Weights of a small transformer language model.
Training: a variant of Muon for these matrices, 9815 steps.
Each number is 128 + 32 x the weight over its row's rms, rounded and kept within 0 to 255. Layers, rows and columns count from 0. The size above them is the row's rms in percent of the matrix's.

# layer 5 MLP down (transposed), 1536x384, rms 0.09, rows 1294-1346, columns 320-383
size [ 94  95  98  88 105  98 105  93  96 100  97  95 100  93  96  94  98 103  90  88  86 103 115 107  95  97  99  97 101  98  91  91  92 101 100 105  95 100  89 104  98 100 107  98  96 101  98 108 150  96  98 107 114]
[[101 142  90 163 138 164 126  87 110 162 116 137 172  99 174 101 154 164 123  69  98 135 186 175 134 115  40 179 101 122 125 181 136 114 184 141 174  93 170  32 108 125 136  55  56 136  83 149 166  95  91 104  35 110 117  91 151 130 159  82 153 118 137 133]
 [ 87 119 150 116  78 147  64 102 122 132 142 132 116 229 141 150 182  92 169 109 161 137 105 169 119 153 143  94  65 136 160 182 133 118 169 146 122  91 110 157 106 170 162 140 140 154 136 142 124 177 119 169 170 102 128 116  69 146 133 145 163 151 137 146]
 [112  69 165  94 122  98  82 120 139 138 153 156 119 131 125 123 141 139 146  92 129  61 162 127 126 146  96 137 110  72 214 133 110 137 118 136 112 102 120 156 132 206 136 124  66 105 119  90 119  95 109 116 129 120 165 150 187 109  74 127 114  99  94  87]
 [131 109  56  58 136 139 195 120 181 138 156 145 201 123 111 106 164 168 118 135 106 169 114  65 116  99  99 117 171  80  97 186  93  26 149 140 147 138 141 147 120 162 120 175  41 126  99  83 128 150  80 117 145 120 141 139 149  71 114  92  97 143 103 122]
 [125 121 135  75 123 143 128 130  95 135 139 108 143  96  66  90 132 170 140 136 156 125 127 128 124 170 131  75  89 104 169  84 134  95 110 143 143 125 160  94 168  75 139 163 143 147  63 148 149 192 131 143 154  87 120  96  57 111 155 127 109 147 136 110]
 [148  62 130 175 146 116 123 122  88  70 153  74 155 171 120  82 122  83 141  85 147 111  80 137 185  98 181 118 112 134 133 148 156 130 193 127 102 113 144 115 118 142 150  98 130 100 127  79 164 131 203  78 150 143 123 140 159 210 141 130  97 130 140 107]
 [118  95 119 111 123  98  83 113 107  48 118 151 133 126 179 130 149 165 147 161 113 128 101 121 127 121 149 108 129 168 132 130  74 116 218 179 139 153 114 139 114 147 124 180 136 151 155 131 116 130 153  99 130 111 138 118 132 132  84 140  81  91 161  78]
 [ 91 164 147 158 135 110 156  95  96 123 142 132 119 106 135 136 173 154 115 100 139 130  94  68 116  90 145 114  44 114 127 121 129 210  98 112 132 165 153 101 151 130 131 104 157 132 109 102  70 125 122 119 167 193 174 181 118 138  49 130 120 148 100 132]
 [ 85 111  85 144  84 125 131 121  81 164 136 129 134 162 154 140 125  91  95 132 136 151 123 149 120 122 144 138 122 142 147 117  95 178 129  73 145  77 111 160 161 132 185  92 118  97  78  92 165  83 157 156 191 106 102 147 132 175 130 179  92 129 110  82]
 [135 117 173  89  78 124 132 176 131 218 116 132 148 159 107 150  98 117 164 189 156 163  45 181 159 155 137 138 131 108 128 117 127 117 145 105 181 127 134 144 102 112 148 122 200 129 179 153 136 118 122 159 131 167 120 133 125 115  88 167 137 120 132 127]
 [103 130 164 148 103 195 114 123 157  87 170 187 168 121 166 117 129 139  78 147 118 152  99 165 153 112 111 121 128 177 125 126  47 114 150 113 109 159 143 135 128 155  26 106 141 114  83  75 119 126  34 122 125 147 118 195 121 160 111  72 156 116  82 121]
 [ 87 130 139 119  90 162 128 127  87 150 159  99  90 123 100 165 100 151 177  92 190  93 107 154  66  82 170 147  97 101 123 138 186  98 116 149 121  92 140 128 137 121 139 134 165 103  97 117 147 116 143 187 127 129 158 153 111 136 132 196 128 116 102 124]
 [122 138  82 121 110 158  91 209  57 110  96 110 142 118 103 161  97  94 146 158 148 134 150 144 119  88 129 109 118 160 129 147 118 100 169 130 140 167 157 162 123 106 136 155 178 169 139 101 158 155 104 138 143 122 122 115 123 127  95  94 140 135 127 143]
 [161 157 109 215 107  59 157  93 160 121  87 122 174 119 170  97 145 103 130 167 134 140 124 142 134  98 121 128 131 175  10 108 105 121 124  99 200  97 112 121 176  68 108 137 109 131 144  85  93 129 149 192 119 129 120  95 165 110  82 122  95  79 139 187]
 [144 107 123 112 127 146 171 112 108 138 124  96 136 148 116 131 118 163 149  78 118  96 198 111  88  94 168 146 137 129 102 135  99 118 111  53 105 156 139 112 126  96 102 104 145 145 107  91 123  89 149 115 102 144 141 153  89 173  82 191 175 111 160  62]
 [132  54 102 128 100 172  93  85 139 134 107  99 125 175 148  99 100 148  75  92 146 181 164 178 104 175 168 147 123 199  90 149 147 118  35 135  71 140 123 164 160 107 157 144 101 100 154 162 175 146 182 183 128 123 172 118 124 144  84  84  92  97 110 138]
 [113 166 160 106 123 165 134 102 152 109 155 118 117 133 114  98 162 157 139 104 221 102 111 148 134  92 189 141 184 156 108 125 123 167  56  66 158 106  62 162 143 119 134  93 131  95 123 159 110 144 118 128 152 121 121  86 105  88 142 194 149 108 154 132]
 [130 146 102 146 106 164 144 140 152 139 132 107 113 104 122 225 128 110 124 101 112 158 199 118 103 123  90 101 130 120 157  91 130 105 124 147  94 167 125 115 161  49 165 172  92 153 109  95 103 158 110 142 106  95 168  99 113 117 105 117 118 143 176 139]
 [104 142 117 131 130 123 142 195 108 120  85 109 106 120 116  89 113  84 223  85 138 168 168  75 129 141  96 138 104 128  97  96  69 143 163  67 103 168  68 119 122 152 107 119 157 116 115 146  95 135 137 147 138 137 126 121 101  85  82 112 111  80 132 126]
 [179 119  96 110 152 131 147  78 160 125 179 145 149 112 165 131 140 123 157 125  92 134  45 192 181 195 118 132  93  90  52 171 132 119 143 102 113  83 153 180  81 131  68 114 162  94  95 101 202  55 100  89 125 141 104 121 150 142 137 132 162 157 157  53]
 [140 107 152 117 136 153 103  88 140 119 124 111 129 120 134 103 176 100 169 152 153 124 125 109 174 145 118 172 104  90 108 172 119  83 106 111 149 104  86 155 166 142  72 124 214  93 142 143  92 141 162  92 127 149 124 184  68  60 128 122  88 140 147 186]
 [161 136 172 102 101 118 137  73 192 142 162 142  90 169 109 166 153 159 110 134 125 164 149 128 125 104  85 134 131 127  63 168 116 129 153 123 139 112 108 149 126 121 150 163 116 126 132 139 113 134 127  80 187 113 119 101 193 168 142 128 152  92 133 152]
 [138  86 167 142  78 104 140 131 136 190 115 133 136 154  78 127  90 120 138 148  76 131 205  87 161 143  90 147 137 128 148 153 141 159 165 175 161 156 113 161 134 215  88 185 195 202 109 144 140 142 144 103 113 170 127 107  96 140 139 100 122 107 148 114]
 [ 65 122 122  90  94 130 129  81  70 127 113 197 136 105 177 126  99 149 114 116 165 127 104 111  82 112 128 107 212 140  98 111 151 136 168 121 169 115 160 174  69 154 191 142 132 147 125 129 144 140 114 124 123  92  80  90 131  58  48 137  90 141 111 204]
 [130 146 141 171  80 189 113  94 123 176 104 134 125  66 172 172 177  86 139 103 142 163 161 152 111 160  76 133 126 142 139 124 169 147 146 142  67 125 109  68 106 151 149 112 139  83 160 123 179 141 156 158 172 141 123 118 160 122 139  46  92 141 116  91]
 [119 146 114  83 123 119 121 139 122 132  76 139 121 146  77  79 111 130 115  62 119 108 146 142 104 118 113 103 139 127  91 133  86  90 119 120  88  82  75 130 138 117 129 120 156  95 112  74 102 132 139  87 184 109 107 109 105  99 125 124 155  85 158 106]
 [131  64 107 128 124 151 127 141  95 102 120 154 134 157 119 125  94 164 189 147 106 135 121  90 150 129 123 177  81 115 221 176 133 105 145 141  88  89  38  80 159 139 127 136 185 140 143 118 157 177 127 117 128 108 129 149 145 156  90 129 111 159 132 103]
 [124 116 184 139 153 173 139 140  69  85 121 183 103 128 127 168 144 132 117  92 163 142  98 180 116 150  94 144  89 121 105 196 123 158 117 146 139 160 114 100 128 141 122  81  89 136 126 108 144 113 139  94 148 110 166 121 140 136 103 171 172 165 133 119]
 [127  88 132 100 103 168 114 138 176  86 148 133  70 125 168 150 144  88 180 140 139 109  94  80 173 133 123 130 154 125 135 132  90 176 115 120  98 134 139 127 130 105  95 156 163 114 149 140 144 150 106  89 134 132 132 116 122 158 156 152 108 129 123 139]
 [ 90  93 138 149 100 115 140  74 104 107 133 163 142 125 139 159 118 152 114 200 148 111 146 104  71  92 173 172 125 133 178 175  80 167 110 111 134 173  82  96  88 143  86 112 128 131 138  94 109  94 187 106 150 110 153 119 146 114 145  67 189 137  68 105]
 [111 206 123 131 178 189 169 150 155  94 126 114  99 131 109  89 107  92 112 105 143 141 146 109 153 121 127 104 124 118 150 133 143  94 153 186 160 214 114 105 128 157 170 132 131 123 200 122 120  89 164 126 128 168 109 149 140  84 103 122 120  82 125  90]
 [150 103 150  77 184 104 126 131 149 162 127 117 182  82 145 123 113 193  84 138  79 154 157  96 145 138 146 114  81  74 100 114 161 103  99  82 121 130  68 133 145 160 101 161  87 136  70 118 165 107  55  82 109 145 154 139 161 174  14 120 133 105 116 110]
 [132  96 156 133 136 186 128 157  99 144 110  89  91 115 109  70 150 137 117 162 152 158 118 137 182 130 147  73  74 118 117  77  76 115 104 130 112 103 133  81 143 176 118 112 132 109 191 128 148 116 143 121 107 118 111  89 167  72 172 194  84  91 110 114]
 [ 92  90  65 155 103 137 106 162 138 118 136 111  95 154 190  99 187 142 137  95 110 154  29 153  99 135 146 110 178 157 119 129 140 179 169 128 116 111 117 121 107 130 138 129 158 152  93 112 195 154 133  83 140 196  97 161 108  51 111 187 104 136 134 157]
 [ 87  69 173 128 131 162  88 128 190 172 129 181 132 159 170 194 156 197  89 130 153 105 181  97 108 167 163 125 101 163 127 161 131 101 148 117 165 105 122  96 184 118 175  77 125 118  87 141 123  99 148 142  75 108 161 131 150  84 149 119 122 143 114 118]
 [164  99 188 129  79 103 119 112 149 112 128 126 149 147 133  72 154 131  49 170 136 167 118 164 124 103 167 145  95 106 178 105 158 112 145 198 177 152 174 134 180 132 220 119 152 144 211 173 127 125 152 121 111 108 125 126 153 138  92 119  83  87 100  92]
 [157  78  73 125 129 146  71  83 132  79  95 104 170 133 129 150 141 140 144 104  96 146 150 141  97 109 185 111  99 184  81 171 141  50 123 142 146  88 170  99 198 132 108 122 146 169 108 114 128  80 120 133  98 105 107 157 141 122 121 148 160 134 113 131]
 [190 103 129 117 114 154 162 104 164 133 101 137 174 153 123 135 150 134 125  76  94 154 114 137 179  61 147 103 151  91  97 100 100  63  86 154 140 162 165 103  68 121  99 126 134 139 153 147 146 141 144 124 191 162 122  88 101 107  64  87 139 119 158  88]
 [108  55 136  91 147 184 198 110  98 109 163 145 134 183 120 205  98 168 146 148 131 136 182 127  90 158  98 172 134  60  98 151 151 157 117  97 192 165 172  71 175 122  71 111  81 109 155 102 144 108 169  27  66 114  58  98 100 132 180  92 126 149  94  92]
 [ 81 161 121 130 104  79 137 135 142 141 183  74 118 135 111  90  70 150 127 106  89 174 160 137 147 105 152 151  72 160 160 133 168 151 165 119  67  69 163  86 109 163 132 120 140 162  82 138 120  98 141 146 117 110 117  82  79  97 113 137 116 165 180 172]
 [ 90 107 105 188 100 173 151 118 142 108 124 110 194 105 142 169 147 121 117 148  70  97 158 174 155 148 127 121 126  96 147 161 105 110  85  91  92 155  78  73  86 164 118 143 121 181  97 116 108  91 136 178 177 148 152 136 144 185 114 113 158 149 183  89]
 [ 81  79 154 158  92 163 196 140 202  86 146 173  75 146  94 109 129 166 122 130  99 106 151 132 162  92 140 165 146 167 146 102  91 124 118 165 153 120 126 111 127 122 136 100  81 102 161 108  94 156 155 166 125 170 100 200  98 118 111 128 122 159 181 113]
 [177  73 107  88 105 145 135 152 136 161  91 135 167 145  85  29 122 170 151 101 119  99 107  87 150 140 138 109 124  98 149 151 121 109 108 119 155 165  93 113 133 119 114 156 152 107  81 105  97 185 105  84 162 121 104 108 136 126 190 179 110  31 139 132]
 [ 93  93 132 179 135 147 143  75 111 143  90 167 179 123 125 168 158 100 168 116 133  83  91  97  94 148 131  99  68 149  73 146 146 102 167  88  88 100 125  78 142 164  86 130 169 150 140  99 143  50  83 128 141 182 147 124 163 106 166 172  98 152 137 156]
 [138  64 154 180 135 126 108 143 130 168  94  88 117 155  93 125 100 156 131 118  96  61  84  78 144 184 134 171 172 113 104  88 113 122  84 151 141 147 129 106 190 167 166 153 113 144 173 108 135 132 143 109 139 155 127 118  79 128 142 126 136 143 153 129]
 [121 128 190 179 135 133 126 121 104 148 189 109 175 113 115 146 134 145 124 112 169 129 134 107 132 111 120 171 165 132  89 194  87 141 111  99 106 134 113 113 113 155  85 134 136 155 163 116 172 117 161  66 107 111 128 195  54  83 193 126 175 144 101  74]
 [104 143 117 131 113 107 100 114 112 130 153 137 154  81 123  68 133 108 141 117 187 143 154 135 105 116 142 122 133 249 154 118 115 179 141 142 123 145 189  96  95 116 176  76 146  99 127 135 104 127 145  89  94 138 158 115 139 117 143 194 128 127 115 142]
 [119 140 123 124 101 119 130 141  97 129 101 175 130 123 152 108 106 164 101 197 121 111 162 107 141  44 109 167 161 144 180 139 107  99 137 171 170  98  68 166 148  95 138 122 123  96 135 140 105 156  71  85 116  88 156 143 141 106 172  77 147 109 127 142]
 [ 49  82 125 101 141 109 118 139 138 162 136  69 107  93  83  94 111 131 139 114 114 107  51 105 137 147 105 138 121 139 165 171 182 135  94 141 183 144 112 113  97 155 170 184  86  86 139 140  95 178 149 122 104  97  59 158 121  82 185  99  80 165 187 128]
 [108 141 189 109 135 113  67 147 131 134 150 148 130 149 167  76 114 168 116 168 142  81 139 158 141 104  85 100  94 162 150 186  97 155 102 108 109  98 161 132  85 113 132  87 223 135 105 156 130 148 152 130  96  65 125 123 128 133 142 178 147 128  90 136]
 [102  91 173  91 109 128 152  96  86 129 151  81  96  93 121 155 143 124 197 124 135  96  80 181 139 149 119 118 120 112 127  92 137 100 117 118 103 165 156 126 135 179  51 132 121 132  98 180 134 142 163 107 115 138 199  97 176 141 115 132 111  88  72 122]
 [156  95 188 120 120 117 145 131 134 133 138 151 125 144  89 101 126 125 168 196 140 107  87 118 112 123 149 106 148 131 110 129 175  88 146 106 104 102 162  98 122 106 124 161 162 129 129 148  95 125 135 144  91 218 201 139  57  87 163 109 157  90 186 157]
 [121 148 101  29 132 159 165 117 116 118 168 125 106 147 144 138 140  92 183  96 191 121 143  62 150 112 113  84 135 117 172 164 117 159 112 100 144 169 125 110  68 155  80 167 188 178 106  85 135 103 117  98 163 143 151 124 103 130 110 158 154 143  82  37]]
# layer 5 MLP up, 1536x384, rms 0.0837, rows 1295-1346, columns 320-383
size [102 102  99 114  93 102  95 106  98 102 105 102  95 100 100 101  96  95  92  92 104 101 105  98  98  97  97 100 110 100  91 100  96 101 105 102  99  86 100 100 100 102 103  93 102  96 102 102  98  98 102  94]
[[168 144 181 121 166  59 132 159 137 103 156 102 204  98 128 124 106 142  99 158 102 134 123 105 163 147 127 111  93  84 148 167 152 135 109 144 156 107 171 160 139  98 108 143  72 147 113 139  90 113 121 114 128 107  84 150 119 151  84  61 103  90 111  96]
 [119 139 167 119  43 141 144  38 128 134 124  69  76 154 125  96 105 131 144 139 136  98 146 120 118  84 139  96 158 162 113 204 131  90 135 161  85 112 140 152 104 149 151 136 100  91 105 148 150 136 130 121 110 110 209 147 114 126 120 146 154 170 126 103]
 [114 114 102 171 100 147 167  84 164 139 170 117 126 149 163 141 166  77 132 181  98 212 163 128 146 175 144  83 160  88 159 145  94 201 146  84 154 113 165 133 131  96 103  90 121 209 150 129 113 136 124  91 101 173 182 123  89  90 202 134  85 161 114  87]
 [137  68 123  90 115 113 197  98 144 208 135 111 181 137 133 110 154  79  97 123 122 143 165 131 108 168 106 113  43 132 159 113 174 119 102 111 166 148 168  83 164 118 153 188  97 191 141 141 162  80 100 165 129  94 105 116  79 120 151 130 100 135  75 100]
 [134  96  97 125 152 130  98 135 105 162 133 148 168 125  90 101 153 137 126  82 140 104 165 153 113  92  90 146 174 129 211  77  98 123 111 100 178 175 123 135 155 110  39 128 100 162 122 142 125 155  74 167 100 118 132 157 149 128 108 109 133  99 134 120]
 [141 168 156 121 149 156 153  93 111 115  89 118 177 155  93  55 141 154 179  71  37 165  79 131 127  86 216 131 133 151 152 187 156 105 144 108 163 106 139 126 115 121 126  94  84 134 163 191 108  87  96 142  84 111 110 132 119 164  86 155 168 124 174 106]
 [185  84 129 186 163 123 137 133 214 113 112 128  82 113 111 129  66 120 153 102 137 111 121 133 143  86  61 119 124 148  89 118 101  83 139 166 161 123 101  86  66 140 121 159  93 124 160 139  85  67 108 108 123 147 153 148 112 123 150 166 123 159 149 157]
 [109  88 117 114 158  87  83 136 116  96  93 111 132  52 134 111 146 147 105  83  99 153  63 117 131 170  96 160 115 121 159 137 126 161 179  82 137 147  74  86 157 108 112 175 109  55 138 158 132 140 155 112 150 104 139  80  76 136 129 151 110 179 121 131]
 [139 141 172 136  77  88 115 165  88  88 119 112 153 116  89 122 156 110 117  75 122 175 105  78  94 147 184 124  95 133 142  89  98 170 117 115 125 204 122  42 143  79 161  69 125  94 105 174 122 121 152 116  97 112 142 162  70 140 157  93  93 154 135 164]
 [157 122 124 137 139  43 204  90 106 174 134 109 113 171  65 146 145 175 183 151 182 180  75 175 108 166  99 143  93 137 125 177 156  96 114  92 107 117 141 139 129 153 177 174 144 197  99 177 157 123 133 124 144 138 146 174  90 111 113  95 140 163 188 111]
 [176 125 140 124 131  93  72 140 189 152 152 124 128 152 126 132 145 105 157 133 175 187 194 148 106 172 104 108  87  93 113 153 127 171 132  91 114 133 134 153  90 127 157 173 122 153  99 132 104 139 198  79 123 135 125 137 105 171 174 144  36 147 102 128]
 [137  82 177  61 168 141 145  38  75  69 152 129 104 127 211  97 141  98 128 103 112 139 100 156 139 155  88 103 143 171 103 104 154 121 198 144 157  80  96 125 122 117  96  96 190 192 150  99 152 132 145 127 128 166 122 146 100 132 142  86 108 151 120 146]
 [163 139 126  79 120 106  87 185  71 207  84 100 113  86  81 196 134 160 110 163 187  66  99 155 140 192 102 127 160 180 151 119  82 102  60 143  95 120 100 138  89 146 141 126 102  47 166 123 147 111 138 158 188 127 118 125  44 143 181 154 165 169  92 192]
 [144 108  90  71 156  50 136 109 113 130 164 124  90  65  70  92 135  87  66  85 116 159 102 170 116 166 117 141 173 139 141 109 192 117 136 146 177 104 141 139 135 120 148 127  74 108  91 139 121 141 120 182 156 173  80 155 110 113 151 151 144 187 109 150]
 [ 82 131 184 116 117 113 111 112 130  95 154 124 112 132 129 114 139  98 153 123 105  91 105  74 126 155 158 100 157 125 174 132 104 139 194 179  79 101 150 151 161 127 151 118 105 132 201 145 130 139 140 116 154 134  97 113 147 115 123 144 138 113 123  90]
 [ 74 122 127 147 197  76 158 131 119 157 157 113 150 118 149 162 119 150 158  62 196 135 133 134 157 129  87 189 122  73 103  71 133 158 160 118  44 163 142 125 129 113  74 104 154 146 153 120 156 118 113 109 115 171  91 116  96 113 106 106 144  84 167 171]
 [109 118 154 122 163 162 157  47 133 126 136  45 165 170  94  97 132  93 137 147 113 166 124 123 160 119 166 122 104 103 108  85 111 158 133 172 155 112 102 107 132 183 113 136 108 141 116 114 173  82 174  89 179 102  71 161 153 143 145 126 152 142 115 139]
 [129 180  81  80 156 139 120  84 131 109 113  99 167 102 135 159 128 112 133 200 122 121 123  95 162  87 106  80 120 153 134 148  60  96 145 188 104 106  90 115 134 154 149  79 104 151 179 133 140 144 125 128 110 137 130 159 118 193 155 119 168 198 132 138]
 [182 129 127  71 143 126  92 137 110 160 137 163 144 139 120 137 192 119 135 114 119 151 102 138 113  93 122  90 145 115 132 150 160 177 116 183 111 138 126 120 176 183 162  71  75 141 133 102  70 144 101 137 162  98 123 162 130 109  95 150 121 111  73 114]
 [102 119 140  84 137  83 193 103 158 147 169  95 173  83 100 120 115  73 124 222 166  80 168 141 113 193 124 117 161 142 130 103  94 134  88 162 131 179 117 172  65 135 164  99 130 107 148 177 134  98 161 133 109  96  89 151 137 152  86 105 164 113  89  92]
 [106 101 113 183 173  68 190 106 147 136 130 115 120 122 138 106  83  94  85 103  80 141 160 149  55 143  52 129 204 152 129 130 135 115 145 134 155 138 108 116 134 148 142  92 157 141 148 134  83 181 152 135 163 101 182 176 103  85 134 168  86 109 129  87]
 [ 79 120 163 108 130 147 139 147 158 122 182 113 147 162 104 104  98 152 108 181 128  66 103  66 140 128  93 161 116 101 129 131 140 146 148 112 192 167 135  83 145 135 138  96 129 201 152 184 117 138 163  88  94 171  32 154  76 167 164 126 156 107 155 124]
 [147  79 158 158 125 123 102 117 179 145 134 117 167  87  76 105 108  90  96 164  57  53 151 120  68 127 141 182 126 120 148 155 138 112 177 120  90 121 172  97 105 123 170 117  94 139 109 113  98  92 147 129 126 119 101  98 144  84 159 134 138 137  85 109]
 [ 84 118 120 147 200 115  98 111 125 174 177  80  98 179  61 138  29 186 126 145 119 127 130 155  90 125 144 110 158 106 141  80 131  90 131  96 140 101 133 132  87  99  64 120 104 144 138 106 130 143 178 121 102 108  84 130 149 127 132 135 115 103  63 151]
 [120  79 168 128 142 169 120 137  81 154 155 121 123 117 103 141  79 127  79 137 161 193 113 122 141  94  99 120  89  84 117 120 114 116 125 183 126 172 161 163 162 149 135 116 116 160 131 163 114 132 119  79 148 172 150 154  83 100 128 110 214 138  80 186]
 [ 96 156 156 144 150  70 154 140 114 193 174 130  80 133 115 184 140  86 128 133  99 103 179 157 107 129 139 138 142 106  73 112 130 121 146 153 100 117 128 165 152 105  94 124 130 138  75 152 115  62 131  87  85 156  74 147 133  97 102  73 106 106 123 111]
 [119 103 178 139 126 148 113  95 128  71 160 112 121 106 118 130 150 131 110 139 118 132 129 184 154  92 141 129 119 108 142 125 148 142 119 139 121 106 130 112 186  75 147  91 137 127 115 126 135  91 149 163 203 145 126 132 164 171  90 126 110 114 136  35]
 [117 205 147  93 163 130 162 118 172 116 123 141 101 141 159 129 110 110 113 196 145 146 152 117 104 178 164 161 150  99 128 122  95 129 140  88 201 190 142 166 133 142 122 125  70 141 111 163  87 103 191 122 176 111 146 154 153 120 146 115 146 118 122 163]
 [113  89 178 142 135 150  87 123 167 126 112 131 141 128 135 120 164 181 174 147 116 141 156 152 141 145  90  80 162 136 128 132 127 135 113 111 135 136 157  96  45  90 173  93 108 111 143 120 173 208  94 128 111 185 109 111 137  59  93 114 161 126 135 100]
 [ 87 112 110 161 144 115 141 125 137  94  74  80 136 136 174 134 140 141 125  89  77  98 178 110 101 165  83 130 117  95 119 104 108 137 128 114 138 123 140 134 133 126 126 104 141  42 166 161 112 149 156 143 136 109 137 152 127 118 119  46 144 130 119 145]
 [168 185 115 146  89 144 130 162  86  91 149  87 110 171  76 123 118 158  99 115 175 112 120 150 173 111 150 140 184 142 145  73  90 133 194 129  78 125 112  93 118 142 194 130 141 150 149 166 169 177 135  91 190 144 192 132 111 100 164  98 104  73 143 142]
 [113 137 196 149 118 203 147 133  91 179 147 169 123 138 136 127 133 174 101 116 159 153 182 132 139 117 119 108 136 156 102 144  72 136  91 106 129 167 119  98 130 128 142 144 125  62 107 159 107  98 105 100 161  88  88 156 102 129 117 122 117 183 135 104]
 [ 79 183  98 158 134 132  56 157 114  87 149 122 114 108 137 168 170 175 105 119 180 166 132 137 149 136 144 153 157 127 174 120 121  89 156 121  90  88 127 169  93 158 156 110 135 115  95 129 137 159  97 137 120  89 115 137 121  77 149 101 130  95 162 127]
 [182 129 115 158  90 162 119 156 193 125 180 133 242  93 155 135 174  92 153 117 154 142 117 122 120 158 126 132 109  48 158 114 126  82 113 170 127 147 133  82 111  64 141 133  94 144  85  59 138 133 129  94 189 109 133 138  96 172  77  56 166 116  98 146]
 [135 212 122 141 152 142 156  99  73 171  76 101 102 144 138 172 105 110 113 162 141 146  66  91 101 119 115 205  91 120 187 160 160 115  86 148 147  93 187 115 128 135 106 112 100  68 210 103 132 110 172 171 177 110 115 115 171  97 181  70 150 126 106 169]
 [163 108 103  86 131 103 106  97 101  81 109 137 128 141 115 166  86 159 222  77 133 143 171 151 137  97 138 128 128 117 119 124 135 104 135 157  79 144 142 149 165  67 218 107 112 177 155 118 112 110 146 150 129  59 114 101 131 120 130 145  90 107 124  96]
 [151  98 125 108 154 141  49  99 120 103  76 121 146 129  89 180  43 144 159 108 153 115 135 152  86 159 135 134 156 165  99 169 150 193 167 114 161  79 166  87 173 108 159 125 105 126 107 174 185 119 108 129  81 100 129 149 201 180 171 118 135 143 109  70]
 [142 185  90 119 101 174 141  76 145 104  88 129 174 116  58 107 142 143  77  79 123  73 180  91 131 169 116 114 167 144 132 111 141 108 173 180 164 154 114 125 163 132  81 128 116  95 190  64 101 132 144 187 150 142 152 163 169 153 114 101 122 143 132 122]
 [121  76 102 164 124 126 141 114 160 152 175 122 189 143 166 160 162 108 151 110 128 185 168  93 175 106 140 115  87 105  98 115  78 170 137 137  84 150  86 119 129 134 202  92 115 106 150 142 191  89 151 163 146  66  75 144  74 150  66 156 103 133 143 161]
 [110 168 158 122 152 132  83  89  82 135 137 126 117  58  48 156 130 164 129 144 106 180 141 154 126 155 137 122 114 111 143 142 166 105  95 137 156 140 174 112 124 142  87 123 114 107 140 166 148 127 131 109 165  73  90 125 101 204 145 162 105 116 105 126]
 [153 170 148 128 124 141 119 162  61 122 167 133  97 113 120 123 141 131 125 125 111 113 165 138 136 102 146 134 131 130 114 150 125 116 131  94  79 132 151  73 183 116 135  93 118 147 100 125 138 112 177  83 129 125 109 111 136 126 143  93 121 150 146 114]
 [121 106 159 207 151 132 134  98 144 105 146  92 111 140 126 152 102  92 131 131  74 162 149 148 179 112 140 125 107  91 204 147 109 149  93 122 157 113 152 133 144 121 228 127 140 119  93 194  94  81 129  86 102  89 118 162  70 165  93 146 149 109 133  90]
 [128  97 180 124 154 193 144 152 173 100  80  59 167 132 102 163  84 200 111 130 135 181 142 113 134 132 132 109 180  78  98 181 159 130  70 120 100 124 158  66 125  82 118 139 134  67 132 142 150 140 134 139 113 109 154 145 131  83  71 120  70  94 116 149]
 [106 175 120 133 112 131 107  78 187 106 131  97 171 134 125 110 141 131 186 147 153 159 152 144 152 129 135  80 125  84 187 113 112 105 134 108 122 101 141 139 158  86 133  68  96  66 125 111 113 191 111 163 145 137 107 126 129 130  87 119 189 126  95 136]
 [160  97 131  76  92 151 162 119 114 162 139  88 106 110  89 127 146  98 127 163 186 173 130 148 132 164 137 187 124 129 155 127 142 101 136 158 115 155 176 134 102 120 142 135 176  99 131 147  88 112 125 168 172 164 130 159 116 113 102  87 102  58 151 117]
 [134 144 129  90 119 104 131 154 113 155  87  78 118 147 120 143 148 175 175 102 132 124  83 127 173 144  96 117 110 190 121 160 123 131  87  94 159 126 117 213 103  91 168 186 113 117  88 102 169 132  76  72 112 106  59 133  92 160  82  95 100 111 138  94]
 [120 104  81 126 123  61 115 119 185 162 152 160 145 132 163 125 192 182  91 112 116  99 123 140 134  99  67 111 115  97 142 103 146  95  97 185 130  99 129  70 130  84 144 124 154 163 151 151 114 153 114 145 109 162 139  90 101 107 111 176  86 119 108 106]
 [ 96  90 103 138 123 142 134 112  89 114 166 115 103 125 118 148  74 159 188 131  64 117  77 105 111 168 143 169 129  82 146 192 123  97 109 183  89 161 177 141 129 116 168 131 149  69 127 113 206 175 139  93 145  81 130 155 176  47 195 167 123 145 152 156]
 [141  94  94 120 119 208 178 199 206 160 125 125 155 178  87 130 138 125 103 119 116 223 120  66 169 147 135  99 170  46 129 145  63 129 140 117 146 127 182  85 156  79 137 141 113 158 201 124  93 133  94 195 190 128 103 149 162 155 105 146  67 157 124 120]
 [ 85 147 170 103 145  95 136 108 157 115 113 107 121  65 137 116 102 151 111 104 153  81 157 135  81 110  98  92 148 115 135 142  88 140 183 116 177 146 110  98 131  63 161 114 123 176  72 104 114 123 153 141 141  52 132 164  94  34  80 197 182  86 108 155]
 [113 107 124 153  67 187 161 128  94 125 111  89 127 123 128  78 138 159  80 121  84  89 131 100 138 107  74  68 121 193 121 113 143  56 123 118 130  89  75 112 115 108 139 121 121 156 113  91 225 116 123  69 124 106  79  68 124 151 156 149 143 137 147 190]
 [105 110 137 122  96 118 108 142 142 131  83 145  92 112 156 136  74 117 150 138 158 123 148 143 181 154 169 100 106 127 120  75 134 162 123 150 118 125  93 131 141 121 140  53 187 174  82 150 136 119 117 108 142 106 146 153 185 144 117 128 168 132 109 113]]